Part of a small language model's weights.
Size: 11 layers, width 640, 10 heads of 64, MLP 2560 GELU, vocabulary 17054, 76M parameters.
Architecture: no biases in attention or MLP, capped logits.
Training: a variant of Muon for these matrices, 780M tokens.
Each number is 500 + 25 x the weight over its row's rms, rounded and kept within 0 to 999. Layers, rows and columns count from 0. Numbers have three digits each. The size before them is the row's rms in percent of the matrix's.

# k: layer 5 attention key, 640x640, rms 0.0241, rows 577-619, columns 320-479
# q: layer 5 attention query, 640x640, rms 0.0241, rows 578-619, columns 320-479
k577 056:506501484524487525510508513490513522491503551484488456557532471550527468529516514513546494501478484475507498487574483480529483493494506537487479541506516502516491496502531523522496480503463529455472505547507546506526521532501520486502543508522521524514488552481514522526484555516485526487491492454496482530467531468525464525476556510488474498447483500520468541492490469493498534497483504544502501496460493496478513497503490506495515499530525519469506512497501515518492491474539461
q578 056:510492497529512517472477534524499472510469481496549503519487495521521461530479497491439566511476501517502552491484511558492487472451528498533507517494531512506506512490533510499468507485538536481533510523508492482515470475532483470480526493518494473486527496494469507506511529493503508487472503537483473537507474492491506501494469498516477488523467488463543504504463478518498522479467527470469515491536517511515477531489471555545489495466500479468513500516514510541515470527502490
k578 067:491525492493520503503491509504542496533532457466476541498482527464489444502550521503531456497488488504517476518492503484519522505502491526467492512497525527507543464517496463462500491528468519497453492510515514506477494521514518471508503527525491529481497472553476551519440524516467491487484488476523472481520557529513527515526504494506476524497553491519499502501526480447525542526504525506506531437488498506477542494503528494507500497490443494517446487466515548479467435454459489
q579 060:498496511536486480513494466466463455532478542535507487473539479511554482489517494473552481536540527477475501524502529522430502495516470510489443503494459516493454530458475516498521533477456536510503508459499480490472477538486495517502459512503519525513477506510469507505519545503504515449504515471500487447461537545505507483487513497474513490512440522492519521493514473504491546525495503497506530507457520444484528502493503467476574517507498550507512516519445483448507515495472524
k579 061:452503529522533510468496494525524515519462480514511532469487513516430493477491469472487501511495486517490526481512477445507460482539513480499543514539486451510492478466525555447524496516498524462525477514502481501521486477460468505524491491523499548461525504502544490515478442494477537520540536531489510519551489465498501502495459516495498536490515462493520496463507502463471457523499509507507473487533484498505506519519492509515486522491526524494490511504510504506495476490505492
q580 060:511480503467500483507569552497498547496475516490507490506479520525501507550490489472508548518446472473484535491490480481498552520494474496484503451505459489523541518480457445472492492477473481495486501532508502527495463492486498456515547452542471511497527512506494512470460506497492480473550500529521485540530485522490454464511497500512496498556490529521488507544504545485545475517527514493508469528495421536518491518508530512498530525447491482525499502493497488476524541496473514
k580 059:546478490481498472506512499507492493509533526522525469505581500482512481495462465543514484509515500435486480530515490496483479475534517506501503496495528524537513504484474518491508494510493475533513541524516498472545510415543510512508454472466515534472481467496480528524507487487517490478512473465481549499482492511521495538492534476521496491498535511492509501501522536479503472521486509506478473516515490508464519455468499488518516478492518558494535530492486477487465507492528509
q581 066:493484442528490507498481526494549503489465518505522545549501483505511511492538533499466519507541490479533514498526492530525438514496545473540504500488466465464503470518468506521500504507518482511472545514438477442554512489489557432520522483477491487500499502500464480510522524509505501489475498485487501508506490496490490494512504487504510490482530486517509495490503482483505510490481510553542465493532509495493454516506469540538506519511556505496493465500548541583516489504480505
k581 070:449518523464521451497495532484474480549532513522489523506523531511489539482493461522535501529493519519490462480494478498503519525527522522481521475468501497493504455507503500455501526494515486496511493516548520462486473489532547521518559524478488528423533494515513495522486484490480505496507502475536474496480545525509507484542517483494490512537485485473519507479577539476521494466503507483486496502544477514535457448496409515491466470483483550512500445487474489468505526466502449
q582 066:545466517521462502539449500506575539499497483533509526496502500530517461486512571484508491514493459487501514498489492463532448492505547505502484532486512485521459505490500518477455501513519516505501475482521471487513496492504497494528517521425465496507522530527531524477536509537443534523466508516509520528525474530520511515556529498518478547556543513450508473519509507534513466475496539546491502486526490487487455459505518522483480481486493470490511501533506528540506501516470515
k582 067:433546491475558472500508484531461492495487513560477503504488527496514545462485493496493517464487507516491501447451479517567531494508503483528523500458440491463547497504527495481554520511488504473509510524480511510482495516505495509530497476523538470521526476495522474534524496495516483490556495477500484492457528512480498520526497532499451514494502491524510515538507499519512519540541516486534478491477488599511495496473498556503479513492500518511467508463485504462453539507544498
q583 063:505534540526523541447505501521509486490521452526521511563482488503464510488496523485478472519486515506516518467503508480469495517488536450487519491490468451480532485534534513514497483508489477500478497537521487429538512468514493461471527475503505500498513484527484466491520485500556478508497470499447476560511471504495459545478538507503504561467470454476506531490463487498512485540482477541526467474478475511507472473526462531485501540493486512514516492495513490557494501450531485
k583 061:485517469488489446517524512505540502498519525500449501505520509479478478488506515536489444523476489485501504483500474526494542506495510522502497504505484514482487464510506502453464501459479480487463523482487507499540504516531486527510480501500505484495477501502533505497495519467473507518504532470530518497509520476517502477492480502477514488535526529473533500544474487475490561495533464507478487439508436494530586523493466524544485448470456489498452458511488510467477529517516528
q584 062:495467487497468493511478517493497525520495497461519480448537467502504539498462498515532505499491485490479483506523483445487514503494484455490526505525489511518486542483505469518478518500480466495427489499496517524461437527501540560466518468448502469499495528502529505491493477489487496500468471528528516488538511523512489487498514464522460490498510521490504502526551552518517518471545491493477494493496544507490500499485489501452545503548463513506483522508480475471488495499474508
k584 063:544519496443509469499519473515492474484488467475477511546515493492474488517528497489492497472482499477481494489507494495467510511515520500497530542492498495470491506470461485460520471493491465503520493513502476493532509492480459438484493473524483523499527496549516494519523483505475513435542495494486506489487498543525472487486469490506487483538446512477518489508471499514483437513462479513499476485504483491483547495469512467529452507480509521506473496551525476461511460505530512
q585 064:485479478464476521503524502480440480474433476426513462511507488489543566492518504490499488491516482502480521534479473462540494492490500484485499542471466507499487517500478484548466518545487491474501436470503494490494470542508508445537551484479469455492521513555466484485532529514498534528518523506509482458514472528484523517515487486527488516514490517470492506474523506495511534505481510494468502480519486510486483472507494511496526495524489486526503495477506479462518490491517461
k585 064:441529504471516522502505572550543477514540498547459499498501485487540462520501486509488497482466515509502498515489481495537506454459499532499524499466511521438479479507559519471516558500461504537505533523444501487485530539536532494455486533513483550503511525492454484551494454503517499475516527479508456528500509510512484496494505525489435522529455507508461537501489503497565543514504516547542479495515471472510493508474472521507561494491525488536475465452473536520515540478461482
q586 069:509520460476502503479513506492475519461538446552508490515510497509497497471476535502536509542493509531482510535480508493471488530529520532471465475490517509518506465500564481472545501449507523522482522436509483556508483452493490507478464513508528489522460496511545494512500495507501491535545519548514487536478526495525519494534514509483505500490485471517467478511464496547495590494473471499500533485534464536482560541512498464483569499481509505552549528466466465509497464481482503
k586 064:460507521511498490513491495523453474515460489510483480485488479475489492554453527556461535521526450477508498454562511528515496498489507477505446498537510469533482513528412540541493468502556490479465501524540539483478441537518507491584501523496507501502514517450494498483509524487508466525498470536540492524511453476522482534458510499472524497513483505478527473484488489531473487484500527535454472514555493514478480483528515513528474511471512507476490522469492487508503471527508496
q587 073:492512506503459487488509478519544479518531509481492477498449512457481493514481534474502460493510528531520510495486541456450468512516523451495539460500491491514543485526481501476530480476487503521497477523513450528500506490537487572444467490498523494468499480455468502513493517469483467521512508509526496489482525539508433492492510514488431516515517495517521536541490575494496509511509466511509492461467483491512544503511461454464501495514511525499493470499456455498487490497471513
k587 068:548493486503457482457464504527527499483514459466515529514504443519476458491553482486495531500484520483523476516507499489481500520499481548481442516508491475502466467497472478538457476511550493516516487507513544493521505514501508463524450516505493524475454494457447512505495536496504493500454489548516527502517517514512550525470520457498477501481513530531482495457485514498450479475440490469457494473516596493474496517535547498500493525511495500473515511505482490513483498455479490
q588 071:525488503509480525519512496455484494529488475546509562478492516510517545463549526478462483479505495496468516479509469524556511483451502511507520492501500552476510504505446495511460491468462499500463472498500542472496494491485494445558501467500494511507495488509477523499499506491493499492466522516485505520477491497488542499475499498524525465477531468501535483481482492508474507501478440482472475504503512517484470494474520547461450520519502488509500526489532536529550534518474503
k588 066:459540520511508486555538499482495470502496531494482525454516500458497517492464489510526478466497522455511497509480472510546515470520471527515501479485498492480522477491512480473496496559496475514522566503496505511504501514506509524468489508519499449512524486479460507515487481527494484469516496487503526474518512445496474466535469530494505475446496525483476428479514477508587523482496501500509549497495468556536494519469451520525482482453516509482474485508496515465508522500548500
q589 068:464525503501518501501492496520490472476506458496547455490477475518470494499526479473566489537475513523475488538485501519514458514498477501520486509472540482509521495475521497504484533488541522528474515496513502546483492458505537452500503536448509499515494519507475488470494444509518507543473495479497470502510511468495498468504506511482508524494530473503487533493471471537444473504496506519526538495523493527445501490480506549491480508484462505537484529508487514535524526484499535
k589 060:489509511550500527500479495447470475559511536502516488480482465458509501479460489542517477500495494497525535481484474505494525519560508462519502527515486542497488505513468515505479547469419479509541478489478487499540475504502459522520480523512491458515513459501478513509501517496470518529474487474489519515542467518536468488503557504460499504494491488454482533458519511540471487437516527469478485464463499510473479493494523543505505488480500480520548507532522480508492509491515470
q590 069:510532463465502523543495484460448506499460486467479556490491524495539528478489525498487520490523492537527481489500464485511493486511507503518505523506474475459468554512452510517457506506477466528499466488513526478516499477491505515494479531512476517490518491527489486505497502495427519476510504483475509476525519491506502477504515479532477465449493519507502485442491541470505521462498482488502480491493508520481500468478508501503521505534489473498533517504473507460489475534502481
k590 065:526483504496527504514439519585543485517538467535514484506536508484471455490504509519475474483476496503476513464495501493488516486444493545463482490485489512500503507515558483497490508495513486486506525483543508490477488480554477463460531504448494516507496495525518502494477438481520504462493500522499458499483522524501527501523496508490490510494519447524491497537516500442523503569513559511498509519508527471510519548492503478473517455522507492477471507519468551516479499465451504
q591 068:552507487510500540516506521467528466501481471536492509497482507520512509504498503485470514476488505543493508501555470517554502475522518516524483522486517496513513529487450502512474543544473511505478440495515525464465513489450499483507555527502496481482520493542488505500504497549459542465473495494482480545500471493467478454515494520551512481497518511498461494492496476492465503491504518480521478482519500515513435520496523555476495520483511511498507501475553514521510499496477496
k591 065:425453534531525548507537494489444539489469505538444503455527530490466525478496465537495455518518489474520528501461457536511503490466477507511513524495492526507528499532549487512478514483468490521479526547494438507514510531524488497542537508484493483486549483524534488505516449471478498539435520459518482480508487477508503480547484491511502460543482477518479497528553463461539517542561496482507480503484464466546478491497441472532507488491523480463503494475479548486515505503478503
q592 066:479546484465518453482502461505515510511549516485516449510507476509473538449511489510497513514495512469518483484505502481467498532531497508524510521498477506490486484460526486472487475514516506475528531526470471522464497492506483507477478490512501503507453482486484511476479500509498462532543474520492502517518469473467502517540509456474478511493520524492513563497499504534541526537466504511495510524507417508493559506517533468523543531513510464494501500517495467482487461524503508
k592 064:499521530521454493506461543532529463498505515561519504510500539506487494492540519488506495480504535507475452507507533511520525524447500495472468471534519483500463480531472512504467441467494522549523478485456510499508494483484522510501471505510473546500507535522482501493503467526462497521517526460526496500519560531524502475484481491522517462529483539464524490508485500489455494449502487471507473490504542465503506457521510463507476489486491533498520515479489497515493527472490473
q593 067:521489497524465467517507528527505526507480490458509513519493535488532435537454518525516518499494430533502482519469471463484491506543493459508521487525480502522508524494477470530472463487462488509548473485529518481495474503531501576463511494545473494481539493480478475525528502535504461502530489493510485481504491507494506519518472506486509499548506510525497479489533552481547488490511524507504463505508456493507510476517464513462504462488503498477535504483465521486515475498522498
k593 063:472523542508530486495475498518536508504503474515483515466479517500492517527479479455500515507521561501529486529515467501506516480470482498528476561514537509461484457516509485512498500580526483509502468499478491449470547485525479476516518521524499479485493551540514499484492514528486498450527511514455518541505461552498553504539493544524451452519447526491443510521478498475521507526471504484512526485503500497514518499481524467530481512491512494508469526477520497451511477500491487
q594 063:472491509513514468438539480508456493443530516529511493473493499484462535518525500518504491563498461494501479483497457502500453494470549454487554521489487479481513483463515465490499484502499526467504500518487499523484476448531561522446462512488517484462512501524533499468528530478498446507515482555490493510485439501502561507504481492499472519496543521500512502527501517558513494499480501467517522533475509495472527553510485470480486462442511502481516484511501497450494519506494519
k594 064:530493517535494527512488489527523473458543483532501439550508529536470487492523527488477454452480492534489476499498526492466541529512493549451487504462503548453459465501490508485523440515473478504474499529507538480488487500498504523506499496480477536531478506483532486521540508498507528488462507525519471491511547504490525513461493512531466514553504521487481529497475496506529526457468506475529521502512502503498516453514484476499459517515488499525449518454496456525505506506483486
q595 067:474514494477516508511481450485479498488498458472448534502508510477522538530477497480471519469531483475513475483503489536537486496530533455503475477506518511523503539505479506497509524505491486514502470502516474491561511498505464516497490504525519503507532488481502451505519515502486491487506512515516480490475524525513489452437468484482476488529515487551514515470547525476519478486507495515477473482485552463529478485479463483470531502505507489495461474482510551518492531505494498
k595 059:496471498501512529511507526554484520480496510488478516507487469515473501519527535497522534491523512515494501496516522493531512464498445494533509499464507438477485551518546495489473499507510509474472498514549481511475512514556465479480500518503463565513485514523482471467489532514502466510483530517459546493527472485505479510490527535518475468483500472492506477534485491498512475525529516514481512507532505519488471524477501469508475515485475466493490466515467516472541433519499521
q596 071:517502484463473476487510512491483475489529541541532504450489468496479514479544502447489445522505533542509504486549501491500477502514470497473483487518476544485512484481509467493514495535510456516460530543489463515498522519516517476515509527480540489526494513509475506513508467482492510469490515462511512531491489507476498513449487483522501473472498495466516487489458462500470478493502543513535459541515475526461505479523535512530508493476494514499467474494532520534511522494508525
k596 066:497468500484454515501508461479461465517475511451488513502506527500513449485508505526488547492504446490512495518451503529554524534480485488506498489498541476557495502494471487502496517446530541537549503502497481467453486478489509466557453502500494508476495479490489497527498482514539494496493472499491549475505499512509546505509543498482530530516514507497509473495500499507485555461523500469481492530482506489530500553502511496481472478539506477484537503503516465535456451550525509
q597 071:469519491494530477463500475527481451467505469481565531490489533491512523516555492490499495550463511525494538431516526521441519482514561505527541560463483512494494480506514469487490506470530529501530518526475526554493510492519505514514496520538519524493457531500524511470488500507527466523535500515469486528514441525513460516478512457496484476546519466464483566475525528513480506478540473494491502523507508458527515508481512447497524514513494502489468511451500500464501536515469525
k597 063:534442514510481493538519509534561510459546487505506445560477500496516533539483501478497490505505520506513518543487500530469509563509473499461481448545526526457461486465520471506458488531510497537510514506475506494499509490476517540469494481493512500494500495491501488512529509504501501505475533496487493484473545504490533494487476477505503543454491502491526531509479570513467491519510503527524509515499488494500496505519494525485514515506458541498500525525458495487475489484485496
q598 080:515483485531488497508478513466492529507436467487442520525471513500503473502463541499517527472507507464487511519503495458508511475495491486527461465490497529536469565501483520470499519518490472492490475489522474486512524491480480507543534491483458484505544487477548487532499507468459545519473509479482514483481532504506519474527545529505478512478508524470506473507526475498524494514519553486458529474514506491517491455455463476529503459527526499474508485524471521447504492465513501
k598 071:474501533485539486469512472532436480436461501540458483488484483495538503472468498528533465470499535490480442514474512536541484455502484489499503485491454503484544508464502488503496514526511495487481523462470540509477507492494503487442463520498498454527470503498479459476475517504514538502466513501497533537487457458469508532477520517454520491468459518453504486490487513481487506571521476520544484523534488522521470501478529504547448462467490547477499511488488544430474517512459494
q599 071:509524483499497507486487484493514496542493458494510516511510492490513506473493506504477488457484494483499515501509473521525534486439542522468486536512484480483518516503506461503531512518496503539508496543487465523514484504490514504554522527476490479473524531484486538494534471511478495477492500509534461482481469528507483489490522510543484473535503480537499490492467509527518503491549527542471525518528507510455476517489516543526458482526503508540466509501543508479489519530554536
k599 074:466497505463528468478473556501484441487459552521473521492527549523453490521552513494463511520490506482476488509526500506516511494508488471520506493508451532469551470491469491483506518506513513484479488473455466496496499503479541466512489507496534537488554505526525505479498532487500499473488498489554492504513561513493473447499485483542501501522472548475515506504534463484504472520478488493513525493464504499521507446500483513539510485464491480490499508484523522509532456489439476
q600 072:485500485500483475474536502508560490504540459482448509501476526489539519513505528487497507479496483486485520485532469500509500475490534541500523487488490511535470504501466474477500466451493498480525473517528468486483476511483478528461491497486497513494531511506527502495490519503480493486495495540461475506474518498496499521503490515519545505573521529527493510498538521494526458471578478502507460486552525495547478481505473470500528468492503506503523523507519550488483473536497487
k600 071:532490495508521491499503488477491505494531487436474485480542511488507500449497487522476447487460517486495471535479494487503493503485494467510505502501503449456493517508542487488516481492483467521485497501512492514522492450538499494502537546508490508543512522514541496505468486474533515453483553487476490518523487474468474523552478517521478507492490463469521527518468492478564502530527495477535525477499482502497479481507490458529513454471526493514528508456461534475516521491478504
q601 076:465519501462490576499502484496493490498485494479468475532475515511506528508500472545493493467510512508474499530510494515502508471494526481528482505504478524538485536489465525517488519475512520482492532502520464467484456548484487548487481519497506545515530533539474543513484500495514524500521534494491466509510461494490518500457495490490494478485480484512496500488499503474491525494501506445498459482502497526523483487519479506519480506507501525489493474515502507468506474495515447
k601 069:510460528539482446473526532503469523432501471508477508533507506459451533517455488493509491490499531501492552523532486501490506505515485503487497473505535524524504520518530544477448478469513489515514470467498479479496510470503495496473488495526501478506492506452524483450513496453474518489479518483455509511506515480471490511503480447482511510466503456504455459519491454510475500508516541500472511498490497501480499504499485515471518480485490455512544480510520492509500506515481535
q602 072:492511501487492512488474482504488475537496530515549484531494509519504508485483480459505533474524547500495518544533482501515475490465443547489456483513531481511481495464477513495505507552518528505483511534509484464486491479479480481521503481536571476492494496465464504503505515506471484504513507483521483515516504523490486492490555487516514502502487466527504489455503483500518462487476472491496526505488494467460497486488537540488495494534482477536470500459456520482445490500522508
k602 071:460496535518480470529520521473456535494490521479479515491443471482489448513461514502469471544523518465503519505466493483515523504521542461493481485476534483510518526515526475507465542467472498522505457504487504473550515532498500466475489519500481492485522501475527473444483540490527460509486506507492476493520468471514503486508460517484495514476494470497483484497483478458483477460481520488480496484496505518466508502526512500504470499445513497465525532544511508473495545507536537
q603 081:511482498497517525467469512516497505485523543514591520489553538526481490474511498475489519535515513520475474532517486473468526503512460518510502524486446546481508472530527481507504497494480469478480486506494506532515482501499507476501477464523535478465520519503549506545528480481505551505501478471505491449509527523521504516491477473500522517509527496494455518525452491460509518543532515551522494504531467513487540524520520507538497529486520522525483525510492464551514488481486490
k603 067:494502528542484509523480490488518496519501502517498471516478499502532496481447488428512487457527481533523513497503506488496498486494528503505490485506519521495521468466491495537523499502489510534495469555469519440487500485474530531506517540543494491490509500502509477499508508524490520485488447512471481469496522482479490493474504519470482503518551535517465547481536480543500544471460515495476494474470489462509468535500523522488472465497506520550519460438527465493530453471484518
q604 076:486491488508508493504535513498522467455540508496441548493477563494522463541503496512539516512493460531519517546522452473481490492531509487490547501462499471499470519479489498476462519481440502509526477481475504446477481492465489519447525486552458512517512497474522496515519481504513494533491505508466535502455457486527498543476476481486496521517470496533500481480542508491489508504496464495502548533443499563563530526459499479518527491499514522495499500473535528470490528506489547
k604 068:529534501500532510537489478470488539490491498498498524499470483507516478477471471483515464508492456530510555524520515532498502518446475515495526524538492487464489525507539494494490530510510503455471497559523457571485517519464467508564488440518488483501500503560499458493488502537498486507550487484502506518532503458489522508478519504476469493484497520495522519518486507482537504511500554525478484493484474495482464502518475479531475494527482488517476506509461506503495456478457472
q605 083:505502509518471503525502540472501479543467493466463506530485518505505504492482514491496522478510501516515510513529473481531521487531518517516519445507489481559480540551480532483493516481504496498542478473528475465502499513495493527508472504524490496480557494471479527530515512512477533496493511493536509499532512480495524536513499517477476551516450505501474523485525517502508523504513542498501468500473441522554493480471499515501505477473491498481529503526489510480514469496519481
k605 070:482498478515498510514501476554424437495496535531510498473490516485509496486522485488503495481456507494497494460523492519495448528537447510486524507514476475561540485501520502482475514484438493486510473484494514453501530496500496448481497462509546463520516467474434523496492497449483518500445500509502528541507497487502469578523496428466522442530513443493502506487528447549526479553501495509491513486527484489513500507455522525521504510489476446513468507518526521513514526531521487
q606 088:499498509503514508523484505486485490500481500498482512497507526494526473480541530493486549517442527504439515501502493513513452493550496490512481467524496479505568489471442483491474534437552463516478544500518505524512533489523506458507486480525481507511535470537525493489515482510513514471552540469476510482530513493495456493467467487486480534515484540456489495552491501510496495477508510504432538479506468528534516487514493526563486483528505494506480521486476488466503493480488457
k606 075:480502514487513476533483481529480491501499482546505498487514477519505538530460522492472511503469486472469504484532542532494539518529521496530517524485489523505523539503511488496538500521474472511506504484513485522500489469513524521479496495512531482503495552493520483494531526483501469465426533515491516540491543488492457509529517491465527476523465482530487528524491487498519505506490490522544485470488478528507559517503517505509480508518508480475478498481490518503499502497508473
q607 088:477504499503512489461481483505505501506474501493485510527490550537502496507517528498468530519542455464473478436459501511493565495512552496477493514489514469505515497484514487537498508459523471488486509512468486489494456520471513520525487543509429488455503502550517518478524448533550499435530504496516453514481432539491527506501514542519533507467524511542490512499487464505468534485521476494500493470507523544448494536518442495505507480522510480507476520495498509496522520527497463
k607 082:524463499497517528490492490491520507462483537508522518557518514494500524488527501474470513503512464499493485478529500479475509482485486500510513518519519454452497502521509495513498524469486468491549480492506463512496499499522530500512542524502464473438505520481517516488479480511506497465533526507471518491466517520486500452486478535541470496493473508512517481490471517491550515472507560510494523478489492478493491493502508487489509485487514493471504501478462531478483501494446451
q608 079:452493491511479538490532452530485463511534538463497462477516535468500531514542512495503508503494525487449510460514524470439490550479462485506489490490526460491515465524505499510488526497473508512476505535471522553496485461464526495491499468494509524504522514479508489528471471514508490513533552483516513507481503487513474518544459438467469534488500484469486556502504466532492471503508526515509458514448513524533499531487504493477445499528504563477523496505540448489553484462491517
k608 081:523513531531490474515573492502525444470491490495544509515485464545543477500492455497527494495520537522506494490484485517450529515462491511507524504527495466493470508531528471491528472503474483518502492513484485487484489503491507478466544485473486470483481537480509506506474470490515522519475513523504489472497519497479455539522483471483477510485558499534500521504514524528511569505480450450512495503514536496477526486488494505503531523556542491482446447500541457554514500494480528
q609 085:526472529442499496518497521463499544526471469484406547514470485511491496517524527485483525488445434492474499496515489494507526485537527502493526495492488480481480534523468536532465492478476500511490501480515481472505523501492478511538487502519466493528520477500516458492512502512499485474479489527509506486508538465529548490497491548490526518464467541454523513484528531495514520456493496479508572455478480521560497475461507462507520471526490490513502499494482548496466499531467480
k609 074:511536490520489494484517462510491477507480507484498526506505532508481528496458515527517494495490520505429510483453502509547497447488525524487501489516473498513477524496506481523492478546476504506506500520503539516508531521514507484509508503458504504504445506509510488498465537454438511483523546513452514512512462466507493483500495496477499491433560512520525490468508473478543507531504560555543522495516477482511486526505489482492508479481507489458482469517496540498498517495519475
q610 093:524476504492507457507506517476468495456476517497416495451474503485511480504505516515542445532457472526483490505510496492509454505517547496546516513497485515510500521498502495468462541500492489493521501487497506491482471487563537471463511437540486506535507474512513500490486494496489474524509504533476536528512519491502437478544445506515499506539496505467512481517511538521457502490514476505469512521494530505605522513447525548501466446503505520508512491503526548501499473496462515
k610 087:459506537494546504509455515529496464480503451513470494478511483470488464472521489537520525426468527504539516523491487516521475504498453495485545513476516517506507552499489504461484534548499482505458482511531517517477474517486444535445489507475541529501511499483478503527516525540496519523426534502495531552469561431481447473511522478482502503483470466490493490471518471485549504526509472498544446511518506550490495533502460444523489491492512520498525497487439518487516487500510511
q611 098:495512573512499498528509490484475467526479489464467531472517550500488507510535514490507483511535517490429513484517517504496548502480535448482505518515495489539505512502458455520536520480538508529498532503493519482500468485532520477485460506452460505466516528490486496454500477513508539490539536483515464548528486541475504530518495480512448515468489458524462515550528498498455478490493519497467499503512520574490463516471496510532489507496477521480537509548485509472511498495495487
k611 083:527512488484480493519496503487553501535486467497534536511506501536524500524493454492536519490504514481499467486515474477506483504467509486533527505471510467499541551502519483506480492487512467512504470544464480530504479528509523539508514517495475503473492529465540519481529484507466504513528496480517456511484545479510516497511481480497517497473496476567492485502465510496490472486489496490490490481472505533450500461485510546490527525509539517508495507488539473487495502524472488
q612 088:432528471554522507489484485537478551533553502495512490491513566475468502528494523477494469547487509515516472471484514525482485499512493520478497525495520513475468474494480493487518484516477516508501505518451504515526483461474523511520520531475496494478488551483489518485505482514488469479519523513473508499479475515496508462536490470567479537470517500502494494542493501495521481541531499483481499525522476541494493545508512462504483464532478545514518522488522482517488530482461510
k612 084:503497509534524532514519475491526544529518503499492494524486472501514532519494484487541490482475497490526539555537450482488508530499510487496516509492508518481449509512495514491511497511480462505502491498462483528487507485498493552498501506478478517441477522523480485487495513534521511509519516477510509466491496587457528511499506520477511516516507485474525499497463501497507479489480528468516526545510500495538501484513480546506495503451508460475510503510530495474466518467457480
q613 105:472519522460476466457546519524528533471500452462513532500495511510534491557545516474541498552510439523535468474472487533482448479510542499492502534490489483484462496511537498468471487503455491482523465470539485485467488467513491530446522542462487527505479487488509444513533541501510512567504519562466506479479485487538508483516484509510492482498486514554522497501512517512491500469508503516524504501469543515559497512495507462490536476500517518530506520534530545493494538533492522
k613 075:503488497492502497533463496485468487470494492478517526471507514498524490513458487489494517458459506531522507474465551488446499490474495451479526486487484501487528538461516508509531491492507513488488525513578481516500492502517486474508450462485472526517525514494519530490517521491513483499546477538489517512507479456445488508508495499466498488466516449503496494555501479518528490492484485512500500461463538530522502496519482463475487465476483475479492457516482479510500502493467521
q614 110:500492520509512488532512503483504548518507494511431520466488467465502460536502512511513495490481447530533482477546493499507542493547547519512512526494506498491551536506482480484498530497489509485485493483507475485468480499507498508515525474545496495486475508485515510483548517528479468470515508520450512524478476484491469519507481504498480515513504497479520486535506555461498460490493491467515525477561547511592489504426510512470501536526469511472473504514473567482500495530485530
k614 105:494479508512505472469482518512497520484548480509442496474469509503493480453494490531525500552506517481477513533520451534489519485483480541473519498507482458522546566533509497464486513504442510538484480500515496519460515526527510493465506517467520522474551455498510462504482487475498490489489548482481509496480496495461488494542495484485500507499511482465470548510508519489525530542462493494513460542490543493502501499478520509476519522493497456475502479519463522482493517456518466
q615 100:524494478537491481480528499537504540503467494531510469538495498476521518513466476520527510458465451516568492500450483514545507501471494469507428512531540503536509518464477483494509523486518510460516469503486512502496490514514517482465481474481553478499451509495456522487548556505483442486512517496529462518487462488510490501528513465485521479529475517525522492536511514499504497500482535528481510484487479510519461515498477491500537502489505474504485536506490511482514499514504482
k615 084:492506466494495546515514491507496572523482528531525426488488508502523500516522534501488480536503489475570515525528521531515501531466492504498509516467499552549510551506477545481548505453477484531490484496528525502479482522492484513538499496494545484432560507465521499499538489502511543455548480477475524495483479535455498510499527521481502485503508481509466498461544517474490511523465505436504519537524515525581497499495506486495493507466456539472503474500488475459493531474493521
q616 108:524504487513525521521522472544487548511493503501528471473449484481503466510507547494506489475488519488496510496428492558516491501527519456510506499503518517506529488530490489501509475512490516471489461502480484518516451537501470541540477467485574475494507513530504505516471519497470533484528466459495458531517494518484511483496524506496462464486484552488517504508470495491504540494513534497488463502501536523530479509533495505474470460496509516567494526479492513533521522527493484
k616 094:489494494497473487499495522527517501522479504481519470485515518520468466517494504493502456461482535488534496502535513509516476496498497448521499502509503516498500459481513523522513493492505512520483503468544505491452468496502535484510475542485501542469500464493487462471526504463468490445504529512505494469499508510523477476470456484505442516474542492493486502509511545501494518514528517496483470511516515516539510477511507501504476465549520568517500466489498512513497498467497504
q617 105:543463487491514547469508486497484510472536499521433481513500533549535508523489501511493435501523467522507468495498520518537535528479510517469521544515501494513487462508481487529552490486482534471512521477501509450484497525483490520457496548497484509507440545478536497503489512492522483516506467508508498513510424493509543507529472503512521533471498505530505498519462472515454514503466442544499539494503473484562533528470476491498496455478462497501489519506494513480486494514526523
k617 109:508508508503524506508501473521501533502503494494488523532467525417500497504535490522478437512513467514489521505438474532526511515548501527483477521508493481477510467490476485474510448514536508506507519492493512516500502534451486524484468504491507489476507494520522487481514477528517497483486450509477470471496471479492536507497493497540481521506522516528501488514486530486532516539509515509506486528531512495560453517490495506468476498493476509482497477507498542458510516473542544
q618 112:470474512476482483541461493473461474500473460494473486502514496491556513511491498483472525534490478517557507523535507495507498515504528483509505554457517507489482492502476488516509544535481494474462536528502517502505500473522503514531507494518491534501477474458514505494473470481491521499473499499551513527507568508459447506513488510482471495484481478513499471510474499461488499493518499538526516528504474533539554509495542518479515512542524524481467504518494478489511496488515545
k618 121:501496461471486510509483501499439491501474498481485543518537476434528505508497516516481530498450498519506514486508492487516455509478535495497469515477473491474525527485498511501471491511541518455486493515477503480525516509467517464532496515497490502543547509527503489474513494516497513514475537517482487519514512448483533502488471514490541479480545555490505476469499497498545512505536525508487504481458489495475512461512480502477512476498504539511512510479505490458502480469519480
q619 118:465512485493518500520525483473495538525490490532522498473479516533509499481509482473492536495494559500467508471494520509490542511532493510469510491460508479484497496522492523478523510517478444524512500506515465490502499540509523474520465454532519509497508486474501502492540454477450517511464440516472515448521475547522535521523497506510543498470446525483526507510489535523518526529514535500488510510532554550468495537457509491471468506513495466484481504493509521478542493512469470
k619 110:502464519505546478494501473512498505494512542484483485477496508490518489514489493557488494498498504534545497513476518497528526479482539519500534494507545467461460508493467531485526511514476490485495526463491485492496427521481467497517496466545492483500491505498496527471459479483447479444496501484519520487518496529469463502477474533526509508514464471475506515507505519478510479503556498524519492488510492508471506519495509509471495491471488490488494521508540515465512492545497500